Each number is 500 + 50 x the weight over the matrix's rms, rounded and kept within 0 to 999. Layers, rows and columns count from 0. Numbers have three digits each.

# layer 3 MLP up, 512x128, rms 0.11, rows 0-108, columns 0-127
489516434564571512526531560547442535564509457457503344479521454494485520484480522504441485490487499474406458527396530509527414486554550478465435442440460504425543503516447619468500504529540536424499495558540535478496615511483526444512504456471469629451548544451457567547490472541515436466560599494530555457446478476611494496558539541477387503569601534494431590526500522448460533549502
392512457423559553517575554626600450584485431536503573538454509458563492547371505504544531437666518509460536457549594538522518609607408592398568470597490501462489558567463487445433394438335524509391566546460477507542491558511527469489508436458440542424525533481488424528496483535501579469547501566466538552489519541575491535476463498500309475436346448549452503442494517460485439556575
478553525538543498515475530534478506435551528466474487504513476476514534516515563474539514516478442455499495494413448551516521529564448479473518492454450520497397549457503474522555512503440512467495495469528519510476534480463412427545466468466520570564462485470511568556493491472493488435471618536558498457502541506466396517489461507432547454567529451488480421496518475513478444486461
486573456529540560548493477478478553561518532442495492457489502514493520477432509513529467483480493510443526482460496495524509471512445489484466503560500492492508547531520527515453541539567553515489484514564539550503526549554512465541509500460476535491526474499482492458454508479530450507514518515461536477458485476570453500540493557515442561482471462512521522502517425487413535512496
520515486550530554496455471473521504465490471480479496459501548497544555463537549470495533521515496473434496439489586459517529479575517477490488559451556557532556511472428559570509423567491382455548380523542464557534541479502442496445491453505549491478491495478573492523541503474538496525471500544507468525560447459449525494497480502492506538537468443486446452463541457462466471495389
521487545319552671334518572447606539510550601566497474617513507414451656501497447457517438510554493523441428456508443432502570480532553414628388467595487576500522398531441496447510472550631494491471461525480479340625445400639430455493491385499572395454482529533612523490521454378439560463528479484526497461493419614495446593437533370465563497517502469625611501530492467499530548410552
465558580524515488474483473499525528501478546451560470522539539442482478521444444469501437535583486489491396419618600479497599449477489530440529512498565548497365487513456502472496492420615488466430476461440540455533476537427569517523568536477593523492555487499489416451482535395476367466500426469541536534474568517485516455529506441528503560527600520370554393619457434484481535532454
455471571544515545520508354485545546486507591508490514450505484523548455469450497525494500487461446531576501480515467487485471391497530530538491503511520488513463522459441523378479494488527556532488476513513489574508490458552506537476446536452492461492530462424524513523473475540521514497560445535523461616478469512507471526551497509503546474530473503488525527499479531538518490543496
422420448524480447476535463484550510446520440496521526489474585581386463430449519511534507533507487554485516469473477517584420494603554482613457559594515515561574479472565571580463418586485615471452470528548465413459525565456432495487503472529557480448469479439522503491476499456515523474505521472475504512532516489599504475599522520497590497514450577553478573500488408497501546475576
456536481546472557512477561526495524481527505363426489491559575509550606512607520487523531505447509570538510507429514411491550454560547478485454525464473561511418487405481508496353458551469534580457454548508487487484466470518450562480474485537581512512488481504546534542418441468536452459524551520490545454513500441521535572427511387462452435465417542533489441510517470444456497513567
465554588516366652533507520479524508471455566562523423473468451566547547555481411453472425525427493480569408546539443467491544526493553457496491597523523442513489450520571559570499448426486618426525474512534596443557537516410604468504549463578503576467466659527543643515525532557509555569494574528392429499557467428534519540546608446546558404476570587568469404502470470423529434434385
514569517549471550534539506567497449486450459499524532450471510444524488501549533549540509510476480503518465551537544560546445483517477591532518405514562474482569507562480542498443513472418496529556436496435458440486533468530467554573520450515464499475440421423590541480457466533553565434573513495519513506527506480516567531494508432477408445454584463496490484468461523494571476532461
502452493463502507531463519499475506457460535527540413510495470520468520508503521509465543496498478456491492525531473566585533542484498425458532456506537448482549488501510481575525451453533511454483454544521503517518484485484465468521488498581466509414552493532506605498447462568514466509494523554538500526497514467528473498477460630447509536513501516510475457482491454457511479475465
481431519442591586394463452438410561361470526620621483528548520609636493644542493647464436300544471515578493486567549398639486473548456533451465619483534437504499435594485543393407574321561510470516630443525476469501633559504532524476535521585493518556563480426473577577470500564623485427516495583449546496441505506520548431630430510515326596483364618594476443517382415502495431528482
527487507469592540433522406462504581565560505584495532518453489485626543411498545509443478517564435406528483481464509425493446639513458464510469483381506572454502607412498537412449591503496516441575600482395542460594519509471486452546388507455498482419421456505489582574594505527461559591410522494503420525447426570531451554493547486460542482483517354530423445616608549535538554503471
516467475512495481535485508527470466497466468539525492431467476490501507503526437482512533450519532559525487481535498538537512484495494534545450555539551487480546477480512494484483424484525463493434506492452492522522513548480506498526498483496521508497512551506484543501487519514536497484491524480489527518513538509548556554539477460501516515520469506460514473519511460512526515508516
477587509480481569492430511565604509575461480314607495511521386576472448462500517615525495563471463553453399502478499481388639455472494446508514683573526483508408466484423451492498609488578554614447475510541310490380398413474425463401551588496450554430468558528561489581554399518546352486540588494536507501491594414518524598541457512580497578446481463478576551484511571410590391521435
529519512451484512492529523581534540476522499513484502481528537521498464443546505585434509464502426489468485486490584439540512548477444489501488527472430505540533488479470479510517536484538499453498543615506505535598471488559556522436510531529494584496514516562532527494542429514516502474476487484499546463532518456575489470516489481493453560523497457475492456556500461538484477500446
449431459551541521470552403551575437519465530489508544417519560524516464413418528484522545492521489434569546433494457546501477491472498575363504480513469536567486403460453503490488543491509496484521486519475432587507432483540496387438489518418458389509493498487520497471583508408497526511526474462502613558485460427520536447506557504526499510479572447513528461539543464534435476538478
445447488522449496529485503498520471490498469472523593494520403502485534468578521531520482484484558536526468481549517445540449464534500432510560543491470478525508451492514559465534458476512522582395564460470518469597542509455485547481524510505550514468379521495442609543535536566466480389568541564451453615481566509487528479515421492519498516543517459554463474503481494550460521496466
468546569544568486441381596502567530522471545535556497550616529502488444494466474493509488545585558519496420483503532575575438463566486372536490433533423596553544570509355521538595532331396543530474424554418435496508525506569548445604451599490513506508539545409406419537557503645484466471545424460490560558507500466507430562425656489493491458637484434431393527467467442567553526425506
450475482480486500454475556502548509578525504491403570565488444493565507521488532501488552474535463509565481591501479469429562538469517561478417474495516552516517488514441525536462527514485526472528494509495462473555537543471558392523494472469544485563566487472520479512485578544545507517409510515463624468449513531549476558460457452466409566597396575487460473453469630456530470552477
446509494502522493496518468474477478502501464487468475479533530504466480505533515556481464478517444490465530478496462498473497531480479508533510492524513531530508480533488498555526547498475528514469479487475504497520453490495474505542496520499479555466508493488493500500455542486462434504462445557475525521477498519522485516511538530491482516506460494460546477493474517488466483478527
439562528512437490527577535477577471536531493508537549501436501532412483488473489470534542526510575491463458491550533531490532526427494501419538430513430528493554464439374482469471488495492563507535419481534509595528552581477455494509517524517520500521477556536488470421524494436474537557582469538471521489475507523482508467442531532598469451602497499512479494557596407542500483499483
462499507483500546523522494528511458533505547504497505550498507496539521504545526516515527512517526505512493487487532503474521472478525485484486496521455540456532472533491523511437505488438514530491495497496488493541478528515511494505499491479522501492512523464519487523520520498478529475476498518467498490474497476488505520504498490518502496504531503543482496479473497471518506476483
462501519469529532469475411468514469469516512517535530537479472503516395434480465567608565545619504475510460482494506463556491484434463531397477486497395606539521520478383590427490525493515471434527393487560503511441612520466523436471492435456513518503362478481485582529441570629432557481501593449573423509482523502568497485515539419389490636468442546559536499501554472502392543483357
566567509527471418386495508466472530508590473571513434555538481535438386471556712592363567525474454456499566473430497512561502418491499624474447501460538444474511536555550434486454536381455450573467587457425512413451617472448517541568573506591405538534610529593535497538476495575443515532488613464519457396411475491489478475510409554445435474440549608465452510452470567511585389470404
552504502494497489493466473535566458498510448572458479425560462498449583502565519473460558545530532489497509541438578499482516415485480574479461478535477492505476419512488498489482505452501494474485501531474506494550511479534546483495524497456565541518462489453468456435559432422472543469584477504485507485494426493464520487535500484462500446548420481511492512486506540459477454523431
449486538558528542593369475548422516524512624405451462577510494571581572415529551520612453446493587450521455609537582502476505421445542480520470451547529535517480473604568515530462579568440607572486588522472644537484450479465529473506533449528420451595533582424499568509489300459510524494573379623604413471490522512587647579539468467450591491540411466518450509614448494443534464500529
499545520492513443497468503484572503516490512452521548502449464503508574501466542460479533440416548491522430548503518494554502529400581473440520491535525542517463492571562480563527431508525539507543477508446444440510519501487559478443529460495529490454465512657509526547647513564568558498521499552430445516442488431464527510511605586445532490542493530487495549472502478430567539494480
540527492512477494428499519557574474531478572462572438485480549519482531474481525517477523489505517545506480488519429498546504511504525486530461473513526515468488494423489486517509556528465468520551555514518572516484512399411528555486519485577513501499491474518532551472544452459501477539467440515556470541500507596493495511500495502487506526518483524513447566536512471538430458481523
463461498419527468450454484477475521466516558446522473477542559423490573563413422523477446484492577500485513473472569533511492559484552409504485490464504516492485505489463499483494531542472462502501478600445475431532524455514469510490523465491600550429470486525540544480468498536554433501520534488510480513518505496478489469447475530513575520487545556523546498480489489384483519514539
563580509520440480532471430481474479457515552524489408486520419473522455502454522552530523436633512518507550544553612519532515486531507587515521486568527522477528516439498523425482533503503475486498591494508415491465520444450515497568480531511473517509492509438500381529455527481566556442528541468488555508553449514519510496563443603539558551452549612504495571508467463560556444515546
493504455553529522462428426492515513479561473497491498534411543438562554445442505455517473437479472440472495552520435508458534597507477481505437436554441551534492611543533484455507424591521464449455555595449584580571410529504499515556483512459508407611428552464462519451587492508519489515470533485497496441426551451492512471482501433497467498565471400544544420482502435551516486527494
677657687556364331413437409456532466577537590564578518393560447495533427433467578503451600440542625464573519495464476545626535484490473528621338514469411647558677570504558545503598492565462574662542447328469489515277439455579429533597484463433450640519486409386361383627574371581541529660501509503546453550522582548614495519455480577359428458504482542514511427363439441545603478542388
496422485521490437424508491509519517554512551481495576477464520525507502504559502500465539453521471569517475455555493469527496422477463443431475526459396525472502540490504476540494446482467487520543536539452549521475480492422489528492558430504501526462537555475519538481439455586567499572399547428551496530511500521545492498544529567519527523494477542433423552487491550510497536554433
467509478598459506511498453539517510522547454386460415443481481514419491462508429444449470514572538518445534421511473522404486577454528412516462510489500559448519651506497533531408567477491456554419503511529505539496515657478527532579402426544488598448503517611558503484499513456566436485426517503359484563487553467482489515499509558520411573525445478507423518593467424452471615482390
451470510486494571501518532517485500482506544526519511504476517511500507465577482520617574495547473441526553460491459473551531517475428545503528541420504547534550505427416521554537449473502520461507539646530552540492537569508440472529506533554450531505483426495545573492477493424549493476464504576534433428488502473515438567453531477485518533524507483561532565567405536528385541468426
530488497508471502455525431472546521476476434556525488536581601527602497419441573552414611400535496548500580481566554512523477526533424487441567529517469507541554592443538540564490483478510599464395455492494532568534329501545533450465564516536556527413369527496514499434440421497566447454451453573491556561469562485539553570522455522505480547486504494595462599529466495496594433532540
555517545491476508571451567481442500475461512508536570473548486450507566517512512609493494462550510471514478491506482459501482515528477492490463455476449522492513491460481530466523524453455601477432458478558529512507524541550501529513537522510461563507568512478537485605509458499558469483456531501510530544516469516483474508519498448511458500467443502563549490464495532457467494451463
457550458438537480493476475485462514500524534526492526508544509543514481518454445505473503519532500565468514477517508528514516525472490443458470503515530503494518599520435506529481474539489530439495515480487464494499422529488506493553471490495462540492500475535462493531463528454550502564479498480523485528497553564514537475508510566495477478501468459503499461536560464489562518499455
495471504521526547473481493512503512523512508496536502502495481488468507509492438553447536517503526446539479480454517521517497515546545451446560462455522542479507453512484547513518495519557503493526516525507512499567499463492504535484474479548489455504463501521454442481453510489498503504532539497504476498495495538512473547517490529478478505502532550461541480536538482476506535468530
515513535529427564495451532512516558433546469580396430512596433522520579512456448451510579486453522517484434487520488432535379543547521401480594540584540505434573452552454574467516494514510466548394446448485480487599598519546503429411481564466466436505534543460456501562597477465426465469456490511472522545601451484466497546398521428579511518533509475505552494466525540444466518519507
490506501563517475510412492451451531428526427443530483475542492533534594422459540525514510521540518542508564558574485510545487532559552464595551475600490529539512534494510599460532549484431566421498499424523490547488510537556484438492572475440495503477522502503520529515530502542549489510439598511463462432517468493524472492490431483508549528562520483514489547503503505474487511421518
551492509549534600459518552627479462556469458494578453419484467614428559586449462501475423492575570440596569423459450515522508541429545448489421564467508495493546446376348454471521539468484505492517507661473448564505560568438499450414537572482433528448515578432443526420482592529487524497524507557446453422507506445466479449432441478595500535488429511534491465552456501603463489512589
459485541564516538414446446595526532454529535425546514481605590507447498613521389526559455516500505531514523500522531574506471464589472510465489407471498409598461481547544520370553561371503520453434350503490510495470489446530523529506527528519520530586468523448492453542463549528442456381491511468499562508460573458468537393409559472448462407511574485477412547488522519472480625438517
459518537451505455486466455502569521503520586479559514524507435493487428543498523544507521499553473448432476541430520465636484429502514495583416502509494406435513552524515549544563477535442480534444592500474566507452557514485619486529627483556515503564460555539408467458568549534468385401473517521533584516527486476481480611510370510494459531496454489432453455492468523484438486510581
482487483546527506511523474522483515451492555469510520527519453456532437513505505537510496479610480528553570478489451470461496527518475519496516526520514491538511485558516533468566503446520586457547499507469471460438548447511508565531492480561491523514494521572462480518493551525452484483534484531451504499510495485481475569484499517453501540432505550466520486494486510511527520527565
449581600372491545425499490478497510475482511532498353503610548544473619518551370623582391447557540541442369579470536494440459502521646403470468606435471525444427506548470510457458459479547545519571425415423601526521530479525539431496634512563610535549494575485494432554627446435538544460443462562490489485514435446576501445504500429468467422489395478425458545438581404446440640530482
576434497449430441495494497449451528508542592514513397482489447485414454593601496533513516488546481550472572519508428349548425458450565510595527461374447463408484502523460416461510538405506516511388458516366473527439493434531449435577544397573581579513507543507498486469517478463493549451468553426505546547588540579428524556604526472470531562489494549450492502480424527421399456486501
442432449413483516521510461519431478507494474534509526476491502459427530478482462495519452387544477465527459507508521469484508511552463529440523542510536572455509486518421456512488574449519460530422529489513484542562436537448512488514461484452545458494496552531506547524485501523539486499457541496537524483555497605508579440550540488449512472511467499540499551542443547508564507518571
520566525438471475388460419455453506494535504514563531507470503428426485535545505536445510477525487462499558476554496505448561532561490472510450384619446452438535478552448462508469495459544373363598478497428540585453510477541515577575532525494533509507405603474456551520583523552550528498483643489551555474362391549499527479444445565416470517563532603548405424500501417570472522496536
496489529540494525513507496515503520499459492500516521499522500524533506515506481504493475534485506508494502515497515456499500489498476493496496499476485476519486501508530502473527477503518486500484497482513497520479513492500518511511505514497496508508513498478492543507466535511506487495523511472481487518504450493488561474491535502496517490504481485524518492489512526481491493514489
569478517668491501488495473471447489444446480453502572583454524564500550526511513472499538377493478448495503490502455443470479442397539558454514551518481460540449428527491502572431507496409488396482446577499492495538517526593449466474450531410448505577527469487469519420410531390486451462536510486563506521468444446546539515495504444452479555487430559505445495496547495447499496547486
497508505513525490466480442532542494531510522471486541545477483500485486491453544485509464453550491449550547491485534518479522465490541499476530464487493518482457517454531516542501556511448487514501490487540536522482485514477462476509491487487467488526499490540491477473487474506463475494507535517533480441484483546527528474496483464467481488498490448496505477491470497488469466523475
513454486484504508491493535496460543517498473497489472435485483513486535515456479542464453505486497498465471543498498494472515528494508453492505482459506502484481513539484514473520429488474486473486505522499511444523482444529486538499535503531515500475492479479524443507470485522514500530447480533507496495472473524483430532494479523533478513511498513466495512493499519473513492538472
560507446389297300489346415357551517536511611524422420448592513512562517546440533473515589448657449586447431487412530553473523431518443504600351559600574557558602650484534583457507632421486554519427575448427620615473466428435359502506572368532488650473530445507396454734555396562409543605558504596587579455391597665552531507411445512370454487429585647500570420483446516528482487487405
490480491600482491510502490429472442542479435495450513567549446521470563566475564473420424567465545418528402514547459498473553445578491436480543476542473552414642468560517508439506418502509477445537596521623510460507511442511504513585554495530569490498442464605463519435488493523511566521543492557558447444467552452579576552479541524460471484541451488571494471516553417512480435464526
529499514521534501499457521458476496546497499563502456467489470495504521464479520502440484513507517534477458477492523533547525491488508464505507492518536509519527534500413477465490504515459528513464492492538520515504537498484486461460469474521514505549537483449551489480494547522526430539484533512496545466531566532531487508452452488505480541511474475521496533454517489481486528533529
577633521568521481478515541473611476537590535471587517586485440572537490483493645490493505456409596475448577523506554473525484426496452631518574592558415402462517491528494488523503515442488466548538499500413492411533514581479448524552470524527394576599542464516509527574470500576473599509519441461615527544517558512385518483478564509506489431450520432549462488457405504531463512430472
515488501460482565506501530483519478557548553502501542482498491451371445500492545550438465565602534573463461470446549508543549556502437410531502556492557506516586516440438574516505538520619423609558494504569468523537476491497500536494467460553502509509501497396497482555594574459540457437448547553523480420512509593432497497482462470516464529585453482564517478508534533503475541424461
382300672683411727458452455511672704556424542492489447512495525502518426486456448416535436450526504470509496449401503537448448485542505438514450485438624497427651512467507590450557534503452572502511475539451497474601564483537555458406509520527458484518505468374454566537478474552527491435498504571456508472500495602575541617417456475523397450481426575510528453536452460556493546464528
486463469562479568459489461532545495593509491439535462487500478532506504519474488445595525469480434537530471514493430507428592488556429518564525506515495524553548568494533537479426514522528483537504463504539469451480507542476509445537505556568442504513508441459425464434501467421510532446494554559428438477424564460466552513589475440472572536557568509508422666584477410466487518604564
456487459541497536434518517467566496495529524532585575471455406504475502567567465541403475544485530497509481527636586497461508519391492580504510527531478490506484529506458512487579465420496516457513467565512493472471524527533506484493591511509496550531436524368560466536453608500513498548555471569545456485481511541524508527474583511521488434548484405485462479471523560465468513520478
509470478537478541485527365531528491582489439525500432435488483477519435536494481572521538471536493453493420593467420441490503484444567540530567504542471584430467479501545447448545504487523456577574402552520466502448503529503462507517526492574445495503520511549514525494536533527491425491450507403539444498332550476460526508480558442461532621476536559512526523327522407515426532497533
513476473468503505529522508467506574525438530456519486463462486523448458514474485466454506508486493529538572497443529497502453436512519555521466558484554524470516470533507534537461488495515477518517472501412488467448508552511491484470492451491501536500549467466533502482497470468472574477478538563511466463545536547504470465556459481509473483462449514492458430521472460553488604451464
450547517494507465526524495496488510449482447580513466546521492460527431539442497586456476434466465515489503480488454502499534462470525561507483533454497533544450563501484492542548535482565566478539526482457517531518490571500439510517443420512462518478551463465412405522460441518516436475523452437489428522486542501513524554599504537433550525462506483492455458493442495494612592468442
408464568569578416675469585557448546482424433536589525512486581481429496524455513474427539475545551460594408485619463598434513630567473438577444402569533562478417457402436537489374524564477466458547453474400444535512435560507392488482458530534601526533445519540553570538554501597497355492513407533483486475515492620508490482428655464474493505548641448483480483526416553552486461501428
536436555564443504534534484591488375504454605625523557462571595503534588583539418460496494504462592515445432548486556436451555443567521545415457496439413434566482351619599471459543511580510555650395561396394498324487565584484566421484511408593461544487481479526453645574488295416431554460539538462499538590504445545538588600590515462445541599444506603524430558485511462479405480585396
465453502525472521465470506444498464476487527499496513515567528538520502501518512507496475587458524539430505534489410479574461547466522521441586456472447506504500484504480456411518511527531493523502551518524484510499480469567506501485522495535574571474570524513457482461506488480492499523565464543540502487532543525533474430504486471541506545492485531422443529481536422590458575502447
467465485475439431413508420482552522457597456564484586520513530545622505609434478455456525454499545430460473549634478485418395445433472589529498507437469620449411540449430522530505550499506473570616596518418448538554473496484498447473506514494443587511579563510522519482401536479462443505579546557531521531497486513490597482458561432441444463519583566551548528431536568439438520502439
454486541591497431507445473483520503516482482490451518432511523611435468496489543504471561442549498440512594489543380438496476528555492489522564463589371518487523486481452450488472570557402487546560516488486547531368492524502536435517455495431367466430500496500456471506548566421492423503419507470494544574439542524551452508533495586463503532468488486519429579463449516562491530568413
448518496489540548468454535513493477538466517503459472493479479472460541565487509478487464486521481497485528445511508513494512497478474464513525536588583572506535490434512476488473481508480492540475539501434532481543480495503483514522484508486481468511494490494435483502502466541520501445510538460527525464528459489490414497480517505506493467507477510510541492439522451529511491515495
518571550495564546541543458456547645500527508397588497501442550481577569492574507453413557499319515482557507473444523418441486540441490588429518597509460502524481471444429473582492526484602438555529512466462513530510441498392392452431431398543496523584435355423577501533416499556528540373533482563523558576576541535410508495512491467519534570574488424471413464513516533452539471515453
481489511535473525684466452515550565330453446512548567355491532588498510459463502483488538532463288521609469526474557511468432530478534575516449507545583624535375518437431463445489369468487575506440511477350622481442397528437547443514448523493448515535406585493443489535345563526495497483547522494450524539412600575598516368550531482506603447496571418509517499485489562559387524489488
455547500482430541480457537487480539540472499463533474505522479490454491455508518489522545541481522545429520555453521508461514507486510494512515506504476481520475458514465484466475515492482510515470450485506474489463487463564495491470558490462497530485494495511468456496514476539520477497513511496491488426484540487468514511498509492515459477479471484482488508471474509450496485508444
541484477534504539443532474590445543490413524448501384477613579515474532512588561447547453483654528558470518587504555570342517619440483520509598465490450601491519434539472409550435563412487510542546570469524552435610424423589449412507537554533506548505525588469466415420457442563525573435489484583460558520341490482548537495539546481513472557556421475498418443479502452457433548663505
469513494510510528484491513569448537462527449511414457452484552470534587474506615512535519496513523539546465592501570414576514423539530487566548430510469541523519550517493511529435511544428514494518565441475519578486577523464578458517536541465494534605431476500493517444500487536465461520469521497566509363431475478481487537430482554460518463553491526401447492572481431515548490497494
499520488491484508500431524480511456499460453463514445495501536599494512522536529512479557503554397407494508475585532537510471488449485522467430452511571505499447510460451501417481448460543481453491505495515488500526565570467470521468573476496546523495502424493473458471469422481491577427509523572516487524613577481455433450504539559574506531552520546573564402516525517540556507545577
498515521517495513483506517516499532477486470480515481514502504478499480484523502494538483482496500493479520504540507466507515472482497500532489477485507495476497471503506489474468491527480495494489518488484513523521487514530480495493499498484489512493522500500528498505502509498489496531479490496497500497505510510519472512493529510517520508494487523474496497529500501507494502494497
590453572604513494587486486442489620426437517518435554445546500505607388600415503593559550558518501484493543501478578527501439505515425597454356506549517612470531578442537529545601461584505601401522544624481592540325405605444551367464530422499408455395499431513481485488418564467534456604498473466554615490515501444561539594482495617411493520416553604464513507510522480533509476634511
373545465481526581544469546553440470448385583448468563488472429480539549501537503495508457491457527577507491418473434501512462541495400499489375549386546494470457462563478489454569433481398511443547528541532487501563461478508400470567524522434595512398409518434595436449543546533530539485495513493623494455513517514480473523564465488530487545564496527500529494453424569509470455551532
517494542504485517508457492472548488537487522465480534523534497535529463490494505501529479498499471465511507464499504485496475518479525542464491479528500502508512515473475488508525487514514507476502489522471489496503491497515477483513466454494524513531497503519489481486526476483489538510501525469497509490487522534519534504500480482509466464494491492484485516561473499516466510475477
529503515607532463441536513523479498569478511476493507525520495507544548478491501488512488467501449511523452400545577456553525361382417528515612579486581542619497490677491477524529582436507465438504453533378545569448533460482526472551533502516466570442419533477484499482500546511603539475627504387343517539519499497459496483434452558481524477561575623563440460491542493557609456523378
499541546527522600476512542534518436466509525549463493513494519540487442530465532537440436499416534437514488517513495548573507492475465453502494528536419521547544513536527441526451489591490410581479416530547491476436365433491528448465449383552546497546530466445545510501398470517480537444510544544588552558506500551544467502541493563509485529528476482536582493409526549503529499582493
449366493543558443486466551470475450510598439393373588569461562599485437549456523496573501407413482543462531500539477486566458585504551502587498521478480421574583501509505464438415414484396623487455510490439479557514538450518559544457611475514543528522554543592433442557551602475390396519561488395514619456456486468503477511452462481601531529510526516477517597479491548601473444427607
528461495455490454541409491503520528450476548536533532575505516421424477420451512472486515448516575529427492494506441387523406490505536542435490500448420446479477642542499588501556470483467356473489451453509535535439509429407481525513560466444532574600570451547577448538539457444569452629497569495548425473431479534504584461587522574462542502524548434530412492499505469512493512554575
458376573456419509495472513514503507578459469418461431526505514526597564554417574512350449477641553412488422583597543567466454435505481449555581570590507532532585528501532541534491457583496482471510552504388470653519542474441604510587525480556571433437327666520447530484560415641577383501376423477593460528463553476418510530587600584444431543445563597505385633429526513463480389445584
495440570486471479520495501545459460513559440504479581497520503467511458432512541557488591459528418475437439445510565458537537440562625660449427564504459520501468502547418493567472428498575445407465455547449495604484502478473490548492530526507470519496410500449585475576477431596505453516460507514532508583454540472526566479542537388507557541521523531512434542425548474459512470490447
475554430520558521514438504537559489448669475500504575553572430462447507387505504494382561479444422524555495529418471447574497519543519504440541488481436579508511542478472511491527440496508483495528569478522602451462479579460362512444415534513478535498490619514467510493564547487460521514526463508583537497402515559567481586541570446469488526491447493536556367397447618497586500484530
523491451526483504493478479538434514457515496458505514448537521562477540577464549510449530519568543477547489520511554489585494530442476486491509420487525538470543511536497469519504483486512555577524490472506470497483499546480504503385473528505486514534515479499504478521480544492511511563475464504453492525507451509438508479543529517487490516496465528492502470441529417409509464522458
542529571546487619558464435645448523587495475498541547433480504556495527602647445561437535619482594439428472520575514491466503453515519463431517503568494563514404563602552387411592609464385463478430486443430611449567544513453525448456563418600400476436449413423533482569527420431395432531515445527552498562516421435470479500578540570494538499503487448578421498521492494431421447607504
446464644724617633270467467513548618493498487496559486535429485436486488521574662489443498546465486508500429509532593384557440343540482437509470422397427455516479561454527505464494582579470550493514467532513397432510382488444452566484466517587445572657506409369410517510559497516450402438482620409490496501456526487417492497519426530534519536480388557459447604524449511500473480453378
513525513396511492484424469532501435480408554494473464470509536476498493494544480549461502507475484504501457446498462499510504603445512523524509515504495521551457495516584458550557511466467550510521483502431460504410494566439447486511534449516555553518496501466508459454505427456461527547596511479500456514528485491546478519486477514472478592600510477423466466544440545544512540447490
448549557518465553458487419463412535439480489460560523453506545531500453498448626568435561506482483473467478557535512475483504476454535494491492498535592592559462493458590510527472454577484455536523503550546568436586549550533486601418479439490529514505478556432554517467462465541523498499440545588527611520493494504552500435496531498485532449422489514571555487467544514488519468594539
495387569520553477546611497484475521536518476497573488491482511502524490437512445487417569474481487602542475498464470530522432484534392505478588474512593505602527516461602484509452535497599399545472472437446422533439508539564491542562542416471489517521465542466427386608555435472606512491503623471465485466562391545444482454484477412538469517541471522466502448571512425528508415622548
411463505428465502563512467540457412513536514513644512563536491534635572567517455574478458434499478497495522436464529427466439469471495527507544529524538515519379429471544503447422396494519584478474583436518542498585449549481507507430557524541559593433473585526569570472434427525419506505532503554476523513534495494531480477549350486525516505513515539521471490500460504408570461567550
518505489541466505437532550465515476513493476575450451489441443525538552496531518515527532502473540547530481467484472482518512543552493476487503534499455551545473538427531470530505546482488509486538507579517508499498464518440455468480499469495495480473570486510528489472481507510491454483566503537524539543506527466544480519485574518528477525485524548507514503488464476554409498479546
460516523506622558421506467500458512543556547548449446508527511648408362487597585490538534497485406503501472509508503510487554579527510481450353473569435537477555456517477563535545592356405536530447495422538449479446523568570548439541530544594494502549447484439431438398557535557539545578529553515581555530429517450513394440609463432428500526449485599576528516484385547487521382574503
468498485477529459422469477484492462467535444465463515441525506443423476527419494530514512545579558504457459482470478527471514482493484480500416550564514502567575432462557552502496536561508452458567573508487460456466527523469478522566484430515503538505510424485537525527545542526504529438527483546526459566472570500542461414501568441503549461507516431542458453595474557482474544481540
514513543486520457522530490518453510516548490492497500538520568495501475504564520510512443511541487514472472544480477556481582432484526506547495522565451469462503440498539446549524476501511474480489506488484488473531487492501503467502447532475512494469453488507516494485562533530506544485510518518504463524482496470489499417472500521486507515512518432547466509541478483445499503493538
464509516527466586487535521485509541492493458558462475529477449502501542550533521507481475514530531537493450510508514466473498513527506507525524494478535486529497520514489448482476481490458533488498451516504497535457456544513514524477462436485515492519495544555490504482476533510527486512513523478487446465438529455528525496473542491464529514565495531551573495522474546552502560500486
402526514564554537461491464540493490497656547458477507517415562415506571513463614517553457444476470568546571555550520494485452474558484525469476491489415542456384449577473379513463492510512506543435449509537492538482538569531406458464517465461507472455414520454640576534551526498562484531460520410490532522474554536439419595456549399435520555515410449581496439455469506477468548542328
500581447566518480426461449495483546642509489384423444497463495505503514486537515491558543505519458570489581440451489398555499554497378442492450391525430565440535554505474544582574604519464479562412534485516532436447483550446449441536592546431546515535456501458593568559472510526635482547520403562535468481493501482453555584586530416529448612534468483487523494576496452486491506506503
453483497533503468499528506467481448527511594509462527454530446501564534437486557508514485429479497486377457553470547504453540533427582426460494361526520594463493473485527489458461525433577491535500413546450543505429477571417511483479524456617583489466507489454500454518519546566483554487402460415601490472541496543573451524482560595503417537590563489558496570516445559435500491449523
534474552518424460419592509505552493516516493476591454473537428522488501513502470535523489452531536506491457489537489410587488484487434488445548562489496499560460471510544447527552429423528508424493480555477484560533433540500506457522564487472477484523438432489421464486465442444478448555522480449486420431491571558475501488554559471452470447546479491484541520524453517453488564484458
526509535479495454450507490553565479659554551477553556419457465428483612537587604572490508495487515457560454548536548504527467503466439564336447457493487534511434382505444446508482519470519444573552590509567527508402530503537476585525519546433555510575433562477515469569430473539471553549389440525536487511443475594459591412578552610529427504596481470505408471573559448613495488536441
484558583507467544554378422504477543595435524490455519413484501505583596481537516516505525465483497505479479521565587395539428601507430417452545458453498526565519481465607493539447469582448390582580497507449492600468499509457508464495457452524315499481524546495472443471525502428470569451492573581588547456433429491552528416540477501503448511601567555425413540586506571540518431430480
455425548430591592535411515521421498512527496545415466552464542497511524542499511553539481475530425477490480447557475439471561511562470475513511508513400534446556554615490480510525613548507538552430633471546568399524465454462576515499518502509545487488550560468542540468597530506550520526540598523486331389449487547532545562480511485426483517509525539589517461423516508475495530456522